From a checkpoint of a small transformer trained on Wikipedia.
Size: 8 layers, vocabulary 6632.
Each number is 500 + 40 x the weight over its row's rms, rounded and kept within 0 to 999. Layers, rows and columns count from 0. Numbers have three digits each. The size before them is the row's rms in percent of the matrix's.

# layer 3 MLP down (transposed), 768x192, rms 0.155, rows 2-142, columns 96-143
078:554566485535455482503533484513450408484486587536556533521486603595490506532433515490480517472507504519516464513521522505533567498487561455465423
080:518461515503452480469459537514513457552592472527482474543454497498479529505544524524542456547427455483551515486482490470454549494544577492589579
089:528468512525549509482515517463526475547563488549460528465495519548476451463511494531454453587403462558474463558476557470503489494440463511438497
101:491486482491507472539447567480503530533474502510499505497580477502507545444566422471542441492447457506509434485466536438507439509472449514546454
094:472445414440592570531449497586433442564521501538499561516506529475502506498511484480481451509478490485531522543518464482470560511538504569535470
070:517445440504522508519509464541546524481486512480466525433464520566461529576519515422535507446495557507498502514488491495451532503408508405539461
089:525529559564518499507529544441498479462458453499543445482485491464575459532479580457462510503489486519568567520429521554560489482476507571493525
101:490497425382454497481474449530456467505526492470456454597541560510554471506564508493513460487485517424477462505540456448517442519480549537485448
080:518478449506580557489478467528500510494483536516496459492479518578471509467518464469488457482478454639548582500476498471422528458481475508547512
098:474532466572513505447459474518502400488527540497545554531458479508524564457515428588506562472473532487494526452569533506495500427491476558480533
101:504538539525510527499476484457523496498543522469511589499537578531554464537597535530557520517469501470449491542431568420459479462478531405526473
097:529398516478496500526525465526548550480485532485470525521473550480487432543524560566439506495514537517491532544492419501552502462514516499506523
094:540529440514480461543462473522478482450510460529488492475531469502476507524466543462519577479504535491531439458523551505479527581570475514417524
103:543468469479519479475476484493532471531481490467473495449434521542522496487496568586452451492502404441522577485467478517543487574551574495564482
102:550545497494514482462450483483458506545510564568462509548552426508545501522569496414496511523444520524566518532490496486519528442449419506510533
097:503490449462419495572531548530590472491566507454514475511560523512515540562463535596461479469518454512418498486482448442480456439527483502504443
100:469496502484484487533472481465568547454491453521469523542455521525528465509513500571437538531557482566581503493482477497467435509512529516395511
100:516503433496511477532507469462476420519477495588523531531473536506482482522456484526519501529518494552494560434519538482531518515526543596460520
108:507579521542497474544506512432522523500477457469558441519484478483527491561503519579530488490498467522538549614505519432531494482525508584513548
116:497450481513511513538538494511622478480555500492511460482467552510492449480588451531493450462503500496494515572538456510507474490510499481554543
129:548556424505623483444500469479479433526449505532608449478476473517461482535512524499479488471456518472515569503534482537487503482509473499461510
096:477538481541494502453481518428494475418443580563512519568398551466397578530478542538517509452495482514511483496531530599546504487512413446523486
107:509503607485479446466509437465489484510568482430458468524450458463493568428486425453498543486447411486471407466536533528530506467450472524508479
096:476438523492552514495582405508525479490506444556435466476499504550465540558449544409512562480474534504462555534482522527470537529493501504524568
093:483508447544488542575532477522511511452489441444491489535438426499538532518499475532390518480574440542490484498538499520488551446506462463588553
084:527473483495455529550616531497538476476462488532473464361497486514496441459451561526460479504560510491494501471476525472548471524535418470517493
095:526526475496498501583500492519440541506512522435451594572489534518490509508567545510475561471467493516505511494540575519503485475455477495586462
096:426486526438437468474520546495483459491534522470519513450470468528504511481531482538449490527551522498538500494550531546495553523478526454460461
101:559486506527536511471533511521524495444466534573554522428576492486468580494515470456494477510446448535471481468483588467464526435544475518538512
093:437480556461487523472543511420435430480509454509476447484545492466507455468504553455508517437490470444550476531511548536543498504473525517473451
091:483480451497545523438553462490436488447492549457532450537537533480491487470456537513508462476436450439516455551542496461526453502495544519527492
102:524427494441583518492409526537483479561546489490470557525485517532526468471478504502435460424568493564486429440562516445476479506502508440464531
102:568480489532508512554496518503611552514529476436514508495543474480505571532478479460467528482442514440451491489473471514499470401498526452444497
100:480494478476534464473475478543504405431516500534541531561466552528524436487475475472548477467471553458543585459453524463463464510554510473457531
118:539486547464458485485504528503450567494528517470583506514551487491481475437482449454540468490595505473491507470517566548515510494551520556503482
112:526496537486497559446510508483488472470447520490448462507514486536544474474520537457450490480528532527523476549481496553586514454520587434440509
099:487503471515518494505461518485537457495472520508552465516537506477477523433558501535547448481513549504548524535480564505523519501521572529482526
113:508471444486528575503506571534536459433592481539510551545534524493511449553535528466483498504462531516466530482545545432538497519435411491523459
106:533486496513481432560574435460461514519449508472461550479476534510420503465488461541507516548525490524562501466494475529487547476493543561496491
081:514512565478528430450524520539483527474480570527476570494505499423534435514551488478565480511471501496507474491516448479405566498522517504523459
108:501508527487581487481408515531457438482571470508524533513537512482400482461603512529552539507479512491527494550519560582493535537513429504524501
100:549512636520523508531456493472442594445490498505464507504476497597447512603464507563545594495475415415488499498500559543497497447519543512503504
066:529494500587525513561502477509481486473463519419449470477484484536520455504422523505471472503484556529490538371452483550473569513497359519471461
093:558468576456471547532497549528495591520500512490549476531424537460482456522479536514488476490505496577517450491537476476469542532494519480560506
110:481540510489523458479475445511488531479511457480493470444508429507436546453497544493528450502486514498563580533539491511474505466486583510458441
075:520539498515525572543502520488483496491501547484507501478449509507498489588437523577500530523446497521513558489494587542508587524412453467511470
097:509487494536508485426518468455444585478504479509550425558522477505507549509453517448494513570498412477488514495488537499607503472506480491476485
105:517493506509526580493504530510487559553476515527518470450442403536487549523499569489506544593507518499550470405543524521454545499470501464519500
101:528544580534435442458512415501422463521519519470408546501473528467517449457502494504471547547497485455548536575533471531497533534442469544454460
108:519554605468490556580521424493421512489481456480517393471471427475488504498527485441458507436508472573475512507483529486497480518480593499434528
093:485489473469494577451543457479475566470504505539384483538568447525443457518428513555483542512427458479480481507510439462495523401538442472483485
117:484523488442537437531481526522570495502461517495531505475517472507499482537481504554495467474541491507516501515469603551477559533486483468529573
105:486483531423447524526522478499517501490490494453463518455520512510479466522481479540469430494548475498490519467530572464488427527396481546452521
070:452506569537513534508556516541523566548547492463408484433464523510432416548488472508522521565448529535526539497488505502527543548551452480510532
094:554459495479492415457505489485507423499619520510529524500497599480432546542456435539472514440508445491519511496538490480495543482540475514514512
110:523492495484459559453521505515444501509466515590567508504531418545535563509513381449567478586451464489501596545436455610509491442553480456469567
100:505408521427470483525506471454458510472486509504435477437487537505469440508431449478497571484528534477507490465515432607499470580480504506414569
112:553524513518479505445523510566465433517503506495537541610577529467454503517507529446543482425510555482521514489455531499518469520538507522531597
101:502556476457453544474534482524539407527473470555497483463570551466484545539538521501452475461542536485547524506540513464498515449566472526471538
097:518470507489528473485516436504420527558504515525492444487500512522431477497509522528547545501538494471536510486507529548491421451522520470390542
096:530480539526557503503500496480435514546488490413484507425518511426436455477476506453540547502461422417480561516491463568494545456456542489489498
107:456462469534538461446506534518545449517396480536523539570520522575563533488547481555477519499520467492534573425478492501486518421502447444518460
092:499469495458501445520517474525500470530596570503470518489455498517478494499474444494529496453463494499508474505526519428521493508434558544418489
108:468406445455489480506515507559529405565517554494453576486575482512525508475467526564523548491547489513530499420447500499469438512501548584490576
112:507558550474507531575495485486511513489500507520481407466516544507550492518509462527492466520487524486406459405460493556525555434519489512502473
107:492453426458544536519453472544469465481513412479509537509463519594498451437500502519451547571435503494459532525534433443516495522485538506583525
091:470531497506568553485572509498520510506529566464459513507531503532501431489526489433541508510489470551498519467604470530525490479581499515534479
103:535485493481511529485505463526517523608465558528556473506566510503563519514550520563425444521476591437505474469507425489528445499524498438508513
099:493495493465552537496496462493539523522530437533539450557521474583572427525511493481450479514478531517490503532470520489558469505528500456489465
111:454494494499512581494444439603504477490433479490524479455461555473529549511444486443478510454392553476502517460507461486549527625506485562554546
108:476416513500399396473462517470527531554505560502492476519507508508531523560539488541437485579533485436484490503511459468457553485504539489525488
103:473419463473489457462443475482482448502476515483444534526455517533495537469515476497468575523378412535499531545432508524490456468459425518555556
119:500510513440469506529443494473537521520489595547523528487441611504478454457497555517505529492575600557516522517524515483471624501504562499457513
096:492392559453475541529474446533486509449518552519427539518511486483508488439477461474526502520523589520488514556521626530510472514519464490481405
100:465475536467511437517543460512521548559431551496481517453575518560463563545481446550498622508516493504454452427456456523452503534510504521509450
085:480405451418505515543451474474463483520551491537468562461440506534552446533523445483491458419494557421448448511492514421522563470456486470448467
110:473513451473511524585662490541546548426476441505492496533467418536442527503456457457577506516528481448476529519501539493505507604481537474507533
089:509533473504549517511482553465546451469491501479493561502501505473515483604541585549472515458483482524544491469506549512585540516504473465525517
107:573557522532538532493558479464529513454546497482462536497473515438537552544393530525596501573572516415547480486488378504481466474437478515466430
095:494529512512591486471487527532522547439524545527532527517507525507469472513464423510531540560429487591434518435505436493429520493505463548558570
098:518522503471516482465477449486501396501441549548438565577526483504499609540453520441459466509518484448496489480534545550575459459516489492553526
083:488519536434555461476492505444505479450490515463509482460469521520495498503501468565506449493532558468511523439481598495512489498441524520616499
073:542432530522466467542517478542524457475470526564495465527485546591504516555460438503472511510540590554492527447507499493488553524488479492500452
102:512563459518505505485536498478505466481488501627478523518547530532576513541554465496527449471507511586492494514495496484451545565504490527461447
093:498516515548585449463466571484465504468509514504521507534456461535471503598568513480498503422476511492535574503535443541508552489569550481528466
097:548544513486466542546488507552577512506501538502529494423473528523585506510440509547453505463522595567523519462489467567568472490523543552461525
113:529454436494492523486499532559497513432506521454522522507418478504534485492485536548456369477550517519507511559534442465565501489479520497523463
096:488459488474495536459399502507575460545487485505478505586500485509466550500560466565515515494456497546542540494484437532518475536462509533519531
098:548503523513492549515452474507520514502535419525527450531501509552548540437500466476475437559529450537480522448449476528494444486505511503486483
113:537509486525517468492588551489539509434533520473560505493497538445458438503544522523462483468474450533499467498453467536375466528558537528447478
102:496450417510424533514478522514567481457453464511423534508498520517540495514560426522496467548493504501458514498482469420479470478426468551548508
084:466515517483505487494478491472532547526479485443497517492514451506498459585528487537519502483496429465481516547450511432460475460458479530523561
087:503523492468520458478491450513463527531576500533523538388468506491507529541472426516492521483372460487439491460446480455505508577453471533519527
102:441400462495506534526486428495544508458480517457562478537493518496475499430476426547465507486461466488506503539502432496486453528448460501476529
103:547559471474460556448418524417457545535385489468537500513448511525459431459524559501500488421497548552558480517555469510474485499509460483498616
073:470523502544517521512502559511521478533505471499549502459505519501480554560575536614538533491487505587505511479538524580475552525526478530520480
109:537482491498471506506573490521502503508520533460502457479605465480504582434543565587519451484453446447556487512490473498545427493473542443486500
102:403514423485484512500536521614455542481444499542508503469525524532555440513479543453524492501502558544534457547473496523512514498533513577508503
110:456457540516495468572462489495553533492519456498522409490476425411512513488514476524517533503494376579508521446521422495513529538486496487476505
099:541481505467539470392540511482532484568462480460486547554489450522512555544479447429472500570521568536500368520518479538571474513536428514505479
099:469443433504471475431540525539490546489498479509509521562471521502543489562567511444529594495467464532458486502476469432545541519483446508451429
101:461438488481498497469548477565536448542437501540498497454542479439504478484503505483517523453523466455474537519437481501487568506477414474507492
106:529501439538550550449438512503503549504537491426526489507468549508473504505548464570539421498514555470476608493413558481510540523539410467440520
102:429464436477469552457529517528485438517530497519472491533526516467498410460531416440488534528471486491436478533575481586460500565539392486481496
104:468551492498503540567472502477480473494478488481499455446472509475433531522468543472498485482489510491520517527518493487494536441496510441510489
080:523461480457508510498507535407441530474486458471467548461498478494493464488470516440553605526463471485491501452487468565437623466497514505446451
104:446453479524485470502480478487518468470543473526511519539449493570514509561471364613433514465480496506502479520484463499530434491459519441446506
094:578496533499553485541503496481483508656511495554501461498479558495487465528441534542451487586460460530458547450500495530481512533477527527417553
096:541589526499494521460478502480440480415446439605482375488523497497496479457434499476455562514434497442475463437448479542538482555436554478463446
113:522492465507475583531504437625507496465469432497507500506477468475523501524530549452479534527519592581540480595498536467497558481545568464501504
094:531511468562515426449476447520501481546495473512520423383505426548438565546478521599433489420512448373481450501447520485525535508530508471485553
100:495452502508486446475505514533497524567433439507415499534473542490522500512513543481459420477439532497440409518502428450499453533504519498521530
099:476548535524461514456467547424471475472522542479508530533523482581511550494467509577516474468591504510456528534482538494552515489518533433513427
078:431451499549463546539539543481457506573523581452454488536475475530513502484514505506540399542475488521420458477466553500452483549459479556518464
096:543396454502460480496500492564483516485493532544454555473536465480459527478489520499560477546446437437521563526496559494552532536484512477521442
107:471542513463456543614545520463488518497559479546483542511456511480528471555498476475459473594493488471512505494530503526523489488434487556491494
104:506474468531463476461462510492522513491556462476511473502514509559512582516492498537463423509496553512462450540473482398514423447540523484456487
107:470529526528498507525512517456512501496458496518471547511582483489535477550486490462486498493478511495531418454493566541450508567546522476519460
104:572567530519533442488442501442525447547499484544504428434489475504419530395531527555487542569518502502520590510450500471500489495483508563542483
089:494454472488480446520479500509554499473495573522529531529539476501511510518470512505501505592526519499446510487505479499458504555490464499521528
102:501535482485547476416504477507517492523454474467551550522531516469534485584481464483574518483450462441486552489456515465530557464463497534543481
109:552564538524468480556501414457503486494498515459488502429550444480467487404503443489472534545500518577478532459458518482523574522445512515463520
095:497455546508431548519511484472419460510465534580522508612567501523513449484495511554493490470467414418523472472519556532509466509475490530477466
100:486403562560499591493458503498474576460526493494407493502422492537467509534467458534542453494525493582460630475443444544481533479472475571517504
101:527542537494533420560513502376478472526496478566517435522507519455511514566523504519506565560460488436488420491489466542530526523468508505535441
087:535455482477562492492581448457456575506477488462480518582458523529547500494433506455525474477479444502508573525409502572510507550527518526493474
109:523505485531499535529609455555504561479519563482571535487571528472561447524506547468558480498522511569570482525530489466524438505489534469535504
105:466432454444549424509504453544507436530428394524548496489427515457465489525505510491480542474536417525523515502518487481491494500495419528521569
095:443531432464537581407478462566476513497592514520584562515515471468491539496519523507530497539504412444456504519456421554408527372512447529471488
094:454542468524524529529494457426540464458450511505453533548449526480504476511548536548469482480471546511498555487531494555449514481450428510506445
097:460504508499565489476454489549496493512449555551489502534484443451443537491513504530518489484472530446492529492470495560542519527458538565520409
104:483492532419510519524525434500514531469557489500521541501603515496428431495464499511510519524513537537571467468457524531501448497548506464492414
093:467502502492540496551464478530578398504498504471572530445528420464566514514450476547480481502609521486505469416468519525456544521456440494453463
090:498390433488528423492531497544564447472532551507531542461489491511445435599520529517409456419490494562521548417455477505487474510447526520500487
068:503499516505487504494542487458439557440538448499438509450516541576511449534493488508396464515470524585512542479485491513528532477483485477529458
097:459479430592533489480477530484446459481446489542517579485498476435410437463449533459501531470481540492491544582440490485511448517528536532500554
106:557479531445452429461503474410504514546510474503496444533496514515471527517498477540505556484439456469499459495519479488538530524466554479568412
099:502479509541513501517484462521559438517505513450477609579498456495518505592514480515570503444476561447460580553514546498442488563495507519504455
102:491462421493470556492462483538510527380502570543463505553493416488506440453554532449526510446556516515519516508545525516532435505406480558497523
096:521589518532556528485486462473439482499496511524460456483431505537444509514492452523568599540451546505445467477492464488499560486553480520466502
097:481446584535539483530532416499574468497534478555478485491462418501388472482517484420497477498476490560527607463495466534491499485491507458534466
# layer 3 MLP up, 768x192, rms 0.152, rows 3-143, columns 96-143
097:530526523493520526519436489552477505471521524494520544412516473419455548463440466507510462474514484540537482489514479518521452446530470582455424
097:542477541445426471458520442465493485470488524497503549528494438518490480446485519492512516484507456473448407482520541518498434562561484461476537
101:569548520558454498465492519511548484487534449496438493481545486509520542492555467424472435483507422475470508523495448473450491515475517513512490
093:471523538511544494601503506488437514511541520468467471517481437503493457500504545555471486591518550564473492490528491492510466395515445418517502
085:425514499526495436515472520516518497483508519543536485551436529572535486460479531584431565561511473492474529457468520485519486476446464496495546
092:506449478441528567495493498496459442493461438459532500489550472548534507550538413480500470429507483437528512494418541464396513538511474515499460
104:483515569542533487472510549559489607493526554473490521511491484530505544531525524528485470450504526550489454440481504437510527490508546485544459
090:468488481393523522559505512471521452547507529456505479515492583418467494470462550534528512526503463429401461484479556527480494522523497544540505
095:515569514427533563548501477436473506560489471502449493451506489448518469481516535511521469476481483544463518528509444483512541421540403508509503
098:497549508482524485502499440521476516519468544478501530541527463546524548475519504574454487552558489518489522536543538514412446510449513526524526
092:515474522505496490486431465490429563493508485450490505483448455474491477467491441480448537511542422515496562519464396504494577416529493482526511
099:498570501562533500491442552447573479520439503457436488540474489452532564469419502578487488544520488536472492493562468472466464470474520538525572
099:478483520546539536459458504449507556525511536492557471520517428454421572499460552499442490481516519533534467456531468468555490505493472502496512
095:503441545496471576412489566530447499508554455493555496449488427478481503450479509499513483532543494456479461486512438500422471464468507473493608
102:498509494535535539492562456530426593530564565470543519540450488513523494465469459519502493511526554405450475506540507456497559539480567547517441
093:468518521498483530458525568487437495546552498557466545502469550495520562442555422456519510535465505570426389480524532471496525483484478512501536
099:465493524527500519405399518427594478506485402477495507515534465517524464559492517504455454449521519463468484546450416525466532518437481518530493
108:597476444462513500535471568439484586507452549495502422555516551531512560470526594516454456496499471566595432518516548439415513476501464448539518
113:442447380525490410517483524520511596535553450450489436537473522494462511463468493563520498516481523521452446542542495620471485484456524488522481
122:541516515484474542464587489471462504460472470463529439547587466527503433546505513491449466524499572479459468500555531504493500414501513459492508
090:497447462443458471512483420522531509538483492482440478549572474508444520421494537464520544412455483464497558491530604426489477550548526491520572
100:483481466544556428494460484480491485531525457580510482472505510520579485520497600529468455538500517571494467480491471467453502458547530513504505
094:427512449512413477427463430473517517499511511515536475476492558422529417501501499504541515518452515535559536539520490524480484489466467425460461
093:456492476516527496486436538460490451510505524552476533450537449473466489536497430591522523548469538461531524422540499473480494501587521529487492
089:462539386429530498522448528509470481490522478461560447553485524347443561493510474547534528492478524526483447522447570496551564536484637450514482
092:515511498621494453436495513542512496489477532456498460563516560444488558465479553463501517467485581576487511469452468466517532427465529546503472
088:509496523478487555464448506492507489539485506507508493532503564565563468517525536518454427534513498503455607458489604547505492518555502526480469
099:429531492466463534560442497450521513533459587464485553373468521560561458503513471514531452513506492437538546514529553536517552442484603464497500
104:450428542508471540525549512445540462542519506497499399559515541525497488507480464443477463458454523430483457477491580556518468493553532588516526
094:465508513547520566501483492476549546467499496421574577533475499523562471448477467440465506537482495510506558485487474471498449510491434466462483
099:535486510507444560430573542534498480468454450437507539492512544448508486502457487507555440518464531479429555479504464470562448509539495464506484
101:507414483474448559451526552477524467461491471483542444581572436532505547488526525548515401573496467516474518493507557484494486545529501508566540
096:465500441464449439502549547503519474427547541546566495604508447514558445484465461520455520511497481556501531517465391537482466524527587431521488
106:476459522608526479451501493519476499524473501476499486492510510442487524493423429499524537548442472453589559505562496505575513534555554510509523
097:514554513460502503577484465502496481577477553492473534496515465467502472447525495458495494456524516437486517446482495525553538530504559453491581
101:478526441516526531481433511482502526487529520473498461533521480565455542479524533493509431460503558526568512447524465539521553521497484457491519
108:534501447528530544470496488491523524553472536488386616572559521455491522474450498500458557524469480536510457540506449460443485562553485514481463
104:490492510504466465491523535509529526503467574562492487471552466547569466426514496487466512551498500466474437521479479474514564481469422461508536
085:525544500574460397581479508486534511513487466480497517450573526573450514435428545579502532447530516572534538516512517443525510488513449537500460
103:488457427563565592534460524484530453437536462439448563510477554577496501451491510452578450479486500482499534506514516531481518568552496508495428
113:481446451594451453567542482582541545470569506510474526464476540533508581474525494504465471506500491493509488496517520452488472466488527551523503
097:436485485534496499512545472511409511493444530485493532505484473473496499494456514525549468449453405461533495488519460452517494479509588490467546
088:503539506501538489546541488463528490466499515489478485517498472527475516514501429443540447506453464486440494494489544490525500464461572503583540
115:487473467528509497494516576534510478466486603487543561473551497521527543468495491526482504532445594485571471479578471534429489563543543472490455
089:464522514474520494421417489454579504514482548491510442482514467507520569504532507514487540516542596524393499541479545584494480512524523535520528
094:471498462552559487456475509480526498499432418441522436447594443442472499479490504539524532517461459565489450504516533535495467493504448477473521
102:506560450502498432431508583493483483504516452448465543560508461520497522510453431519549544492541542483476530610505498468480539420474531490423469
100:469490473531485432493437536472479542538474496539540439524510531504509474528461501487479456569547508479474491450470524512457466513511429534521540
096:502429497574517465502470522543641558489574506562455458538473486457466558467438534528542462511514544522540491546552519560491497495474571486490495
088:469516472500545557464498478555510532539512510548427421548471511554520492516432546511450524494562539478492548490499514522502449421589519539480544
103:498470419521486484493502479482399492460526506444488521482505464485497555496532458472491464519434566482539481550463527461504526451539574490484514
103:479501525501436491526498488454404517529533443445515475596494574500513461561439531512514471498467487467552526473582512497456497528449527503542513
096:479521506459428539450495452508506517479517535470499514446501429407553503462523472582503421471482452470480437477508468391481475565513563524535497
101:530570458519473496500471488486439509497505462525439504509472548503498516484498548507543497530464531515545471536535528432466540475559493406508497
099:535471502547492492462520493556512528484494566534475461464517549501473540406444493477507454481539448487537425572479501519491442450558486499538500
089:534524565505529486395463515446519512515478527487506516442561460514549501509521540533517439483588550518554501540503482420497518522517515561494555
104:520465411507514452457467516501489512503498570505503487539468487540504543519532525455520474506509512501461555514534460509463441479552496571507446
099:501525521483505422581395506438555579498549487521491546588518509552530520474435523509563498425525469480457465533479536531417471540481497442536489
104:477627437482562506527485486543518514562538508507527527422520470538511501552515514511477502529470576462498494503551442407567531461469528468520472
104:494494450458473529476476497509486520540445507498507426457493442445494528479499498545504510562511520468518411524468531515474514506485459494460502
105:513613478536526552565535465499481480479535467438459517518482516531511548470483474513519466572476510545549474578522441432501478483482559459488583
092:538512439512461547465557471531521520523485503510570436513476538549516508513524512458520561547486489510490501508523555594529450497591497495519552
101:474452477666506466531527563504480572527534433499493497530521472550518483458499542431432518592491503505551507550515506508486491476489479529502450
101:464534535504482515509505564535492517531536580464488517476494614477485495464517532504417574442461460548475493458466509557580526500510460487519448
102:474528492569476497454523523462515508472565448504494521487517444450512516509493549436487560522498505500512551542524511462551432512598500547452547
099:530430559539412441408539495533526475459404504491530523550444484495487510468488448482521510442489464449404524446467513454498458541482504566499510
100:508530446527536517521419514493513493505513539465540546478498543479504520525523498512402418548478536537548447493522539451516528496500482502480517
102:445578490546427544474478545478517499467514465437503481521497575476454498492505465476551575493527498535459479486463509477499531487537533509571430
111:586490511516518485498485570557548577489509487499476525467516486502494562503506614525533491547515528440493537554476466510581466566457414446532521
104:453447520555534512500485521478539503508463435483512573559489477497460497430490526457481517461454514476504473436497550418474509589500521526540464
103:519550502578547487489481517428560562368562490464549468496534568489471444584496518530469501482493510539435482526452525539508487556519526563487526
113:524481483469459509504495529434566521499507487504485534464584459510536494498396433492471539523488530475530472506461513473458463407533532498446488
104:487592540500470549499545490484586450531515516535571518572495536425468510506520459414434461452462511505531503517412494554561524511554494516502439
101:549482446516513505498447485538531454528523500486485550621520581452510476449473484533570457545533505422501537465511560446444426506521527521495535
086:526516516512475564553536497504499502577479416511490471465431493520428507508512515518483517521522496514564512432520460502462493489458575443554495
105:411519443491511550520382468462505513556478443524442538518536494525476451478502500533555500512502481508575479532419437508500522511466518508515470
093:515432527517521458565479473501524516475478552558518553529514530520540450531475498476557476515410569508492504542491481447488485493515531496418539
106:450497503521485470478478548506545482505441463472524401554502489464589449485487492510581547460513453472539471445601488528494510464541521415518443
101:553444528483536492483466505457537441480523419523547438468514501559526490458448513486429542505465459489504543458545505522505481399439459429524553
109:462506486590555458476447548522527524476595477490536420466457537496436489510508514579592560510473415454493496510506522473449477460454413528532451
094:493444438494515558505463534475526553543539513526504525551560533491496491554485500578518542500480493564483490497567481549456534462521472515477515
093:519507431510506496535498508517546446560525504448541476604436457482476500517571498510580565559550506488571526526394516534505484501510541515498484
097:437528482477489489560434546520451525482440513477524493434368571437548525524511513535527519579539517518499478473522446508550509443492496522499476
096:522499515517428505459433497526495471435465522428546504514556499482570556417528528529591506484505481464494481493450565513455411452489504583532528
096:520501446506544480466481495481488520596572452516487580438510575501496444547566543438466491489442503497558442555496528471476462512508538519525494
120:514510452413514548548484443474510510466475490534464577561467555491521495466490501544413454501521449538548479475500501490474553456504454437486463
106:491577472463507511444482488383486526516479529553533468521522496475569509553525480443434480527507498519468586446449482459434529404492466471442445
102:535449500445528473514515513539506433502439458517448534414515523528542496516567601523487515524562519559501523423427449548497511427506503478477512
106:550469507458516471464524508533493466460548500449445449557475460522563502488511601506457471513506493472546539506544519556500480587526463596513489
111:513482485493529467501480503476565514539494519435523468514500516504428548515427513535525535450443486480499415568584485464547590499510535611481502
086:493479483499487463457518505452516481529474518498427465541464416499561520498516447470515450514421537506523518512436452477559511526483489465482448
091:453546541578494492496540533498531569470411497519598424560634438568451516469456553491501528542531548523514547494487594502533460514539488533502508
093:541489514497491450482519513518498570491512410519481527488496493499469510481498537512468470520474475506463450525460460482430479532610497520550508
101:516531479502513449544506460503491449490450534482445522509502510559544507509497453508484550569502616395512515515509483507436480555449541496539507
093:529521461432509419506501519561466513591435478541454532591477530432500479470490518490499565530458459515433512523485518506486467437499576503458557
099:467509456475535449541563580567515542469452539511512446445518513497465491447447531500487499428483552586553556484601504493549488464499487463508487
100:494404522564477477437439493549567501555491407534451481482538474499484552496437453466490472525451510404502486539522546538481447540544535442470552
105:477493447433453511515486559455508513455546487496568484526596517589528461471507469494485481538507481572526548573445532545483512531503493471509430
091:488450443554505460570407482439490489458548553470477418567579525560479494529459483535579511501512445502518468443436493516531462493498559436464532
097:478497499540494490465532454549554467523488492595522524613539409572474528445391457427579485446457507451507457494529532547431514498477472462492546
090:456446585509454478491501499540499486530534525490474506478474465529500465479473557520549475501484517469513470509467545502531514508488588548534505
102:504493527513476499500507541519501532486484464491499473535516476519466527488448468535511516496478399546573512460478498447497415471509518433535436
102:409534563537555508534503474469447561512503525497454490540505498466565475510539472460465511492437514400514509555548511529434497528509568478520489
094:516504430482498517492536494510505544534509525467504491479533548494446566491460423438513456489471530487565510475553493468491514506442507474522513
089:484558511569479467486508500490519457470525508504491467519477490502472523550495512486480548523534528485425423515439502500543481488562579560479533
104:532517388461486498442472493491529419448563470528550403499487443546418482546544482481535498530425483491461444536512458496475565518562519535534459
091:497475511547508489511524521491505429490518546477512461491524442493477536465496527457524459490582446484528470428502531484502532477519433519516427
109:434535527486514504603477484452519480561507491504568553510472510529455597469503483483518453513508531502474513532499519507449536542463500543470403
107:565501553478489394530517482441518533500501554464459513529578446506407462503540501541434453584474436526491469510536528524487563518483570460485564
101:528454547441485548530444446478529488548483518455486515535534546486511566490548541490508461550550474569444511522501513446555505549433471450501425
099:479568566530517449499484516494493468491501481452486514443528546485500514462545516562432498513539415523521515451499509477486523507512563371535530
105:598449503485500522584513457494483450467543537503458417502454500455526465433468455429534543481402564479443516465518523571451511484534469468525502
095:540498491472449511468489481408530419546480500521501477533545548470507475494495487578453624455515497495467437561555439464565535576536529552447553
093:563563504581584525522443495505531493507484538468566472459487472550551506468413513462453532495379526473460530527498585494485503427513524533499488
103:495558504484493474493458499565459443442493546471516493515517499495464476482544514560460595464439543506459475452536541512511454522589577542510503
116:512474569564516486513519530514473520467539493445451462489578496573542580480487587505584464483504411403515472534538493477512513523529519461516517
105:524500561512539557515539472488518493547502496509510468420525524527465539449513479501509460582545454541481508467444548494493511454582541436548526
100:481468461499511509473499592523518508438475516589526449492465570458564505575473574408467528585561511458502511485561545524537525525528477475532533
086:536499473478468467535499475429450514503443513443451530495474471496475465452505451489416519465478508517407515554551477545416541501503521420492546
102:463458452518454523490480499477482584488549541550475494397534484551513531465511543577470544478500521517569445470524588485513452541525538473567561
097:455528474451479494425526465491511504479504601491452551519455547548486447497482525486476534494438505513527499551479493492505426462499504505483471
099:489508491500514453504457480548501535490503410468557482514444470500405468501559552501535476522504427469563465532595457545509509430530509584533493
087:459498441467456493508502468487509525521485480485458420437522574562529504479444464485483539493573511487527524496506584532490501485492485517544479
106:488529455514482550413554543444438493431475458519527520523524500539500603526506459489539505521455563506451551511472438464472509463557466519461462
093:517458592522484517581490525469538511476470533475511521524469539468511491477496460505468526443478483469408537568490498476522501456488568514508531
110:526502467492494534505441495525520448525487484463486527487509467525545544510486563540486490500420490435469472503537508559482425475512563476510540
110:535443469578500553458494514511531498499582602472511487499420466507471515487529496471494482468554437505506503505542462443505491591564495453523481
094:460506524544482496531487544485497518539526501446558499513549460448498515542524505408468507494484470517484590541525473551445490491493480521519502
096:467563435434477474570491464433624547526524468476540506538570468488560526476526477563477468492618512558532525506562489536581461540500523544454506
097:594506466564478512488511510502515440451557463503475467573428494503468484483524591493482426501480545511477417455520554453505548462500506437536583
101:491474421499554500473492482508497541510500458478480510496497560503508554554417546605532528483580515485543487423447523498450506428532483477523535
092:481474419499561485508521581512494489512537543480511512536537507498474537455464477489510465590506528468487501459472519516461457516455526411537494
081:537576539504471516411488545550438556511494452541484426549524520524433488470523428504500554507475542551521500520469493533544560509501554549491537
091:516614419532454443521458513463442565504506440499471472552507560448511493503511471526594510465548576501558567510482465433517551480502509571484573
095:395475466537549578511413448551541486519507632511491593503474462509446513474404568547515472499509513522477495545472520437497506550453455606495571
101:493467481562489517525445493489527521409433467477474471497527444516485506566511526555448525478438534496517454533535432458430526592541472515454577
099:458477475508522437445447555482510531449547482528500519407520575500428545439531512562557494481457391451485495479482465464534540594507469536530496
092:496505511502428501525488563487468538421527499485589510499417506471552514530583461449526510517507501550510488554487504436545528498526382437497449
099:554408427506464565509502518488459494521511486497491429464508529512507494468500494502554454539376506478514577463541423488460451510534483486476479
094:503504470521456458493528444536540546509517472520419527477497568526506545492520505504493475526474445468491491546535459468471506455526458397508533
080:556482511520551474509499520493610476480536425525524559565516508472478495482529450485473530492462562487544478559496499496521541541489473443484460